From a checkpoint of a small transformer trained on Wikipedia.
Architecture: no biases in attention or MLP, embeddings untied during training, gated attention, a smear gate, capped logits.
Training: 1029M tokens, 7851 steps.
Each number is 128 + 32 x the weight over its row's rms, rounded and kept within 0 to 255. Layers, rows and columns count from 0. Numbers have three digits each. The size before them is the row's rms in percent of the matrix's.

# q: layer 10 attention query, 320x224, rms 0.0651, rows 60-63, columns 0-111
# k: layer 10 attention key, 320x224, rms 0.0655, rows 60-63, columns 0-111
# v: layer 10 attention value, 320x224, rms 0.0702, rows 0-23, columns 0-111
# o: layer 10 attention output (transposed), 320x224, rms 0.112, rows 0-23, columns 0-111
q60 098:099080128150162178122134122129100154144121131104178118075193142161120132157104171110097116081140144144179133074103157177155163118175085142093109182117094080201158060096150128068139082156090176063144120103109094173120178119143110122123125093157159152155137144108146128072151092073162191115155103133152182103085097137168116145148123094154
k60 099:129127113128145121106149138073136094113123167114071110142156146122100057114138100076131157185128131131138078150123111096086150135120089113153153026168173102124136180149137149200116167129108055119141064090104227114157061082110165083102150190161096145085099164075108090173138075111097147141103132120137101092157111174094163114160157189112
q61 107:158094133123074111138102141103115066068093145099118083150144112087158155183095141110100116100169161101092171097120148138130092147110122050090200119085096075109101167158133168109135123070163116204089117077149083140130131103081151108148090104058138140102131134144154142122139082157186205129157149032109121113132144145214092074189150086170
k61 103:117128142127188125132157146140169136120147131116130118159112113153115083106149152135160089123043105073098152105084131142098073154126085163157194087101117148052118153157109137105137169191123170107153137163142132164081138088132137042121061088120139129165126104186115106160112079127061129096129118135098177107124107208169118090099133107133
q62 110:157147143101140136118123175154125132114147086144151089100133105110136133099149024081129128074084078087143113121144160120100155151066101120160151113218194106146167151165122118109197117148088152060085134132162175120130136119143149181096121096099113138104110092120135121153094139083118147154125204155069115124150120040183156119180132105115
k62 102:155162151161141166104166153118151152130133160202121041161126105166169156158115144179139153141127096125141140106134149097123118132121133148151134119176140091179179102180101083073132121114089135067096152131150181139129156138113052107100107103106082103142167097103145202133146183159138190102096120143146167165086163149162170118088173100161
q63 102:126156156172109158162198077143122089119130101162144120136078085104095101176127142100194164130202123101097131109050102082142103121116105118087077120142193091115130132186179110149122177140080161079131154152122089173124120164137145085054097116122177138083171151113156137099117159091193155149110119154135146155099131129178176103147111130084
k63 101:117142107124141073066103134144177190193084086106118131082194161142137149153177131154130123190125131112138099139126158165111131127097157114126130157090107115132186092031094088086112077175202090113155124123129151186145128103122106172157112143118095047164103104115093095147065156101105104144142164141120141138094122124076103132134084123205
v0 100:184109144091071155070075170104087127143147123127138172100117169124074154152140100130172155100146121085118099116089176151145185100103105171096128114086161155106116117173134138148164188193077165089139157106161082172089145098129103115156146161113202113098134105151151184124159070115170175151145120140106103144078071098092138106128184108153
o0 101:107116133138128102140145133081119104088122109134119186157107108037152082189156089133210130125117155091160124140080111147139139171119133164096138113190067101151071158138112139137139137134155146149170067105134106134103078131147152107118116153145168186123157119073124151104209143129110128102168117102152148174151139097184134117127129090087
v1 101:120075165149157101190053106150105191087125139129035047072162085142147183061111140094039124171139124150063093179157109151111086104118156113073099143127186069125148135102103145175177185137160102184104115142188135164118112125118114094131081135107150154119171104166091142113116147156095088176138100131116152163110150140128111118128113136137
o1 093:116139157116125154080121083130067101112102155102131178142101153115155144102176154063089083178118141133131099181133076175177184079153116059143112118124208106126151099158128087145159102165161133126140174206152124103169089121133124097187127166161106097147069143137115129088130128119132075150087126107105160066156167176145064137082109143148
v2 101:095104080140094151122157217136161135101120086114133131120144086149090149113148142058109161160089082128082130112107179144116116211150133132131107131121139129170165124112127106182119129143156100204087123108138156128164162155109094176147075062099116096150199178171132184118063133139154136177135061098164083120187130153148143155101183143161
o2 094:126149135180105096156111103182151139171136108058122098154102157164121108128166111133116133133155202120097094075163107170120117112144070089095137165124125125120175123074162167114095135124156112121110098103137142106179180106117114133143109150163093188109150178135117194135139143060111123189079105144122145103117147122143135136122138145111
v3 104:179120115148101068101147153070075115166096091087179091098099081129107083123164080149100134118106101093087116081117106119118126134134129193106140150139143099131122121109147124112133135124127094124145168132169087142123131140147062080098129152102123188134112078071117122198167093096142120097114099185156143152109188112159131178145079082057
o3 105:105113120123168132112179140156111091183124122128112107104081124083118051170180116126151105113122157150136126120149106137137112106133177122110153131126171119118090167152067067077122154120138158153172094100117106160127128113102124144100091120143169074118151109095117096195201076133132106165142147180108142135120175052094125129133093141144
v4 099:132116119191146094117127119185092158086133155114139098104040085190085166083120170092124073145108168145068139110144063148085117107131069077163153111115152095138146098114154105165106130070124165130172149152082181108127129144148096106108121127142134119108121125105107138088124056121058161168210165144134062145153073140145133090097210099126
o4 097:167179081128148124098142107185146166217182163134100165134150094102137127175140138117103141154150128124075148100114088086122139128171094079158154146107169126134157124140161144192158149128081130156196116113134123139215070175105113094151131072211169125131103135131102196067129096130130132101172131182107108111108149160109132134166161135181
v5 101:144142121147192106124160132181130107063151099103134091108149143151200167112146176112114098107131108059101177137150136101181075110122143154142107107159159143131104106111134149136151154159142093109109083159107136118108119122169128139117137118055066122122199115101122049074150129128169079157120107138157180104096108092090158175106106156150
o5 096:098171098051140123100119119136150110167139094114064074142069109076133128112115121135114097149057097162123153132133066105191145136106145124099118144116135142101132101134134155120106129154128109062103106116083132152104098120155106031070109153116109156089084125190118113159144100153154127094090124163135155184114087123164143130121123144149
v6 102:156095196198124164149117151135138149183127090112124135127190111125170129103121110050132132170081144107125099146141111160167130130090155096117102143201142069153126119126099098102153097119144169120112112127112180087107155101188145133123165205132135080147054128144072163165124139160116206174138127122152134197112094122149137151151093159087
o6 100:055163084117141041107136155134095126071126139104131105116194100109104158136066173146145144176135126114171081139118097183120149140109111102118057167210119146098098119105125122119149143100201083130144166084107036163097160151145068148183120168097116114175035108115123091125111166167144113135141064135123102117117121102111185162107107165078
v7 102:146139099097130157158138145142111137115155087107134134180144120126116082139021126166103116127147130128175098173154144140163076128122123125147112126191169109159156215150100107128167096130157115089138136111146132059141117143076206139098139154141167113121172179043140161128119158109117153127129152116167112075102158043148086181148092131151
o7 099:173151135031134077113112129133123125194124161116148153167151159120128101119060165168126109094134107147149158145157121125070136061116136114117168099144169188112066119134178125125154149079106096106122096176158107153118121149148119143138130144113143090111071140060197159097210128118087099157121161142099091119154124126134173165107084142115
v8 105:133087156155067125154125101131135134117115111114120123118135159098114086181129074134154102115100144206166077078166074128132112107177138084129195180112091124100114109126097061121129173204135101201126100131125083111066114099159145136101112149136064083110141154124152147140156098107134114104096064116135099096130206145147116196149090128116
o8 105:088137124151130074135155148148132064147128137144095091079084163106114143130119137144115118115158075099140112148089127143129135158076189151151022166103182160187129129159151123142193084223128120150071104119116137111083118152093122151090167169161128115145073116163116127152156150122105087098209149136177116121145133134131129122149088114117
v9 094:103108106161177109123129122172143153114134054128096085125121097102171095119152156156099072115129119119122118071054155145179104109078162189168167143104119114126124167107168091112180146152104160052082172101160111129096159112104146132124151167088103126092123113132140113066111170145211136137141130126135146177112118158126121158078109071131
o9 092:082159114142183120144131182123060096100135126147091092119142129119109135143118160104133148150100119148104191114134122066119092106114128123124148088145114084157089165183099150130104127122107148124165105151168143128183071109100117100085121117082084185089176158109166097164141102060061118142093155123141156153086078084146096134113048168131
v10 100:141092082148057117184122127143130095173192180148101120208109085183111104111157095118090208128127119124158114115087103131143111109104087143133158157092038085105108102157171116107129100158154135136125124179167088163114113149127124095103148110163147105092085150142161066162199185121095127087190138122107118083101111126208108111137086136166
o10 101:065146110170126135115156078132129153103099161129128121126140169091173136079125133148168158121110118145125155165132115099072145107137164125153180179194136111077074126159141081131126127106116112122101117094188072148118141151098097101065128156130124105101156072125168104198164168113071125167185161174168109152126178111089089174119113114118
v11 106:153076175173077079121126146190139117152178132144120079121135143158139135148188104172181145090143081115105149089092156146137155114124137170084130142115077101124137090085090151115107121141135090141129125120110089152099159119142090132110117073143164083111098201117149133113146203080133131162174133125096108090108135076148052208085127121168
o11 090:108148075127158137129060137069124108122169168172129129093162215199152119142130158133154104149083118062169139116073131137154143143084157140051164134194130077127142156140112121127117132155113104147086125084125142161113179097095140143141088123118187140060118109181104107111165154101095091122137150128100124160132174074146085148112135127137
v12 103:105182123127142115112165105096128089126139122060142141152101184122118101108153161174134130162117129142138139120160089112175140169111147154103135105119160132162081111127199119095121074126163144121118045108123099119089121115049109110133114114099137122127085127174119092190112072101085091115136129131137187179119090129169137136143131128102
o12 101:105149121119194166092178077123205135097105114109105109177094176106116185168095157095119114134092145097124122113131138087117129079100128135084158164144150208164193131098070139138136090114151093118140081155095137096153093098132116097138149175110099173122127144108145121167117128143061065168127130136101159099159055126141102147111137133092
v13 101:068129171151143139127127181123134111161099095204123119123104079143112124133116164099059180117111098129096105121086059150145055132107076159138084166095174107151122094147117072085098103120123136103122110145146099091149109091100136164140104099104134146191152140164125122046119150113117123083085044153130144112134156121119075114092144067120
o13 095:138122090208062146120102110136154125132105120081119126137096222132148161149157139161076115085125176151168117173125136109125149105119120028118089145170075119136156117215071115113162134138108112140138086148116100112139089168137123125152189111197125129149089147117160112123113126069137179142112129178093165137110116137113153174152112094159
v14 102:150118154148093129172079167078187152135117118131137169150045133162113147151062087122137098137176166190121080119145099154119107149129144104123144130106180102105125144163102204181106168105133098128114127116101122086171079141077133106114156098088184109138050126201131118092150103092120113136080126159125177172079123161185125127071088100167
o14 100:092090157175102179128125119099130138180089206123139158093121148185112080109161130121156079162110121126123120116150186130117136133138127122160100143038126119139107122142092074129085097132088104059144157120125134069167052173138124150133087088158161100201165145081124114093158078126109118151184175058122157144108119088094138175143119166124
v15 104:108162087149120126112171161107114123147141139138097100111111070132184100147149114064180170103086119138104141119085107108136198190120128151124156108122141106166120126125194102069121100104074097110156167131142127103174094107229131168156072129110211158129170201124125141132142078094136148155167134056174101151133088120157149108079129152152
o15 100:070162147101163129136109145106128126180147135142142043132161164074158118139182126171132168073160109118082121134124106079135138131134161097116160157155127095178150053106203121073139178096121128135140110136188137101178152129101070180077177104128113087188154108082151136157143079132125090140141147114183118110091122140147048131108150115156
v16 102:112138096174113140135082114160149152146088102166125064076112170217124119116128156120114096095188091112087202111119059132171127167134120172110081173181108119156177108147144128133137053094190136129162088142132169151135146161136155118144059158088089143170107127118081144164098136091102140172152158138100163168153138177086114149117149179136
o16 102:123128132143114153098098168134165095118158109116153084126174141143087148122162168112114121167119164162066179178069098129110121072119136148170118146114146084131121128188123134102141168171160165165125195169137151165156149140180086144152099144152111140114111143139104186099166124100123083107116100131047147098138161014136067140113158141112
v17 109:179128130137141098163098107144139109182109122139108116146101115088140110117156138150137135127149117123061154135121043141130157132099123115112149155166124193109090101111110108131139156106093114164134121075127161165076113101132163078120126063104067122126084144115097139135177144122171147121096080093148106064201153139123066122180070138161
o17 102:123116098082151112141151171133156121150163116157072106147192136185162156187045085137141140124150171136160184115120098137144135167073132175137143175110186120106148182124126156170138080096170122227155100144084151087169053159095147177103117121136099143154094138179124057105149132155134082147102103121105168133140200131092113150178134093122
v18 100:107151090113149127110060080093160157092127110101107127142132160123146157159137125094112144203179140159147146086116118145155097147185122101111091116108137162047160110127147139135128154152129076159101130135108120106123093147073158107112128158122099102113092108143169133131144145098123165116155133105186136157110097151096170158125124125099
o18 101:080108130098173140162219131158061103142152118114114154121128125128191149158095100133197135164125081137131158085135136161120117140174179104110156126103106155153095173117135122164147057152154132136157124142109089119119140155135178105134152109148125174141139102120140119137135151156080162082127124120183140099134106144111120121117151149117
v19 101:109117130085088146128130122067094123114153126071098123076150063198166116169131092088117128140150151101132203167129077094125118136105170157124073140128129115145120168192109116143086152109115082136141110130117187210158065123112179078078096146136084104078077105126123090116108163172126109128136105151117093162107113139141110085114116112196
o19 100:135125151100140152133138118130078158118151125089126092102144128090177091088172154060066111164084112184090084147093095120115159124109136137130106088142153045171148127137138127148138164109161125143086168119171098122120132140114201126102174077072107151136147144150169072088156092083154138136137185152159117201129107151071147109152157156123
v20 099:150085118122083144169107150128147018094147143150135104155095220170085130159148146211094096118122136118171095106153142104166133150146157089097083110144082135094127141141080061149097115124091110136115141109110113058133159139138105187116114133155078096091171157139111059128178091107150134148104086182177201113169141162101128113159049105151
o20 097:102100095098102152200080129039075142130139169101102110091119195135107154113122187132132160114112139171128128110159163105131090085170132161093124111108130169124152148165095161162096200178106056111155157175142122122085132186158148101085132157121130102150093153158101136127105142140118107093106162101130160120132129082122105103109131133076
v21 099:110147090142113146123163138142126194097120076130075118154112134119106158103081133067131086189127152151138192138135097173097102102127069123100098136099131151152141105074134127099190126074150089110134193176139150103091082171118092142125075124131081134168099140147148095061154145165114134132110179153212090158139126103134125146147124158134
o21 098:084155056117071070143079131110114125134094129116041124165130088119107130108075117186157132099081148143090113131114148114108076172132109099097123163142148156114095190112091110180124185135076140074114093146063138153096085108114108152125130124115104152110115115113112110122091142143127207138147104172134131064165095131089114173090076144135
v22 101:143110074144156186108081142085188140111130148198133122098133138110086125179110136137162086125090186192147096106058148111137138157146156119161119150124081101098143178136127114136130121151154101108166156107122137151068111107161129111169083103082082116162143117173187152164112133143095139118152152152096184117120085111118126163119135080093
o22 101:181115150096141141120138178169126136112164141185118176076179110135142133137186136161106145133138135127111181087115186121140142175071108100126103144117072106058108176127124147146117077160165155125144125138132178131168162107096238171173121099150129100169169126130105127161163108125096127158153123129129149128126100120099125170156141080108
v23 100:100095166088084140112100104037065119154172085068115182125094157077154140111109116079132173145168102099120183117102159080139167185156136149059149137137083141136139136095157113161124152145145101152078106161142133092118074128117097094045124098150155141130105106131038110127097149174128054155167149160165119106134137138112108174140120146108
o23 102:157110078139121121171138199105128117091183195105115126155143105125112135167118136129069109113089120147164117163075132152138129128115155159167130141190176188086132097089138108093114142098153138135157096076125109095158156091108136120130150062116102159164097124144103102117159242176220056143165112175126195079125210108066103147160085159145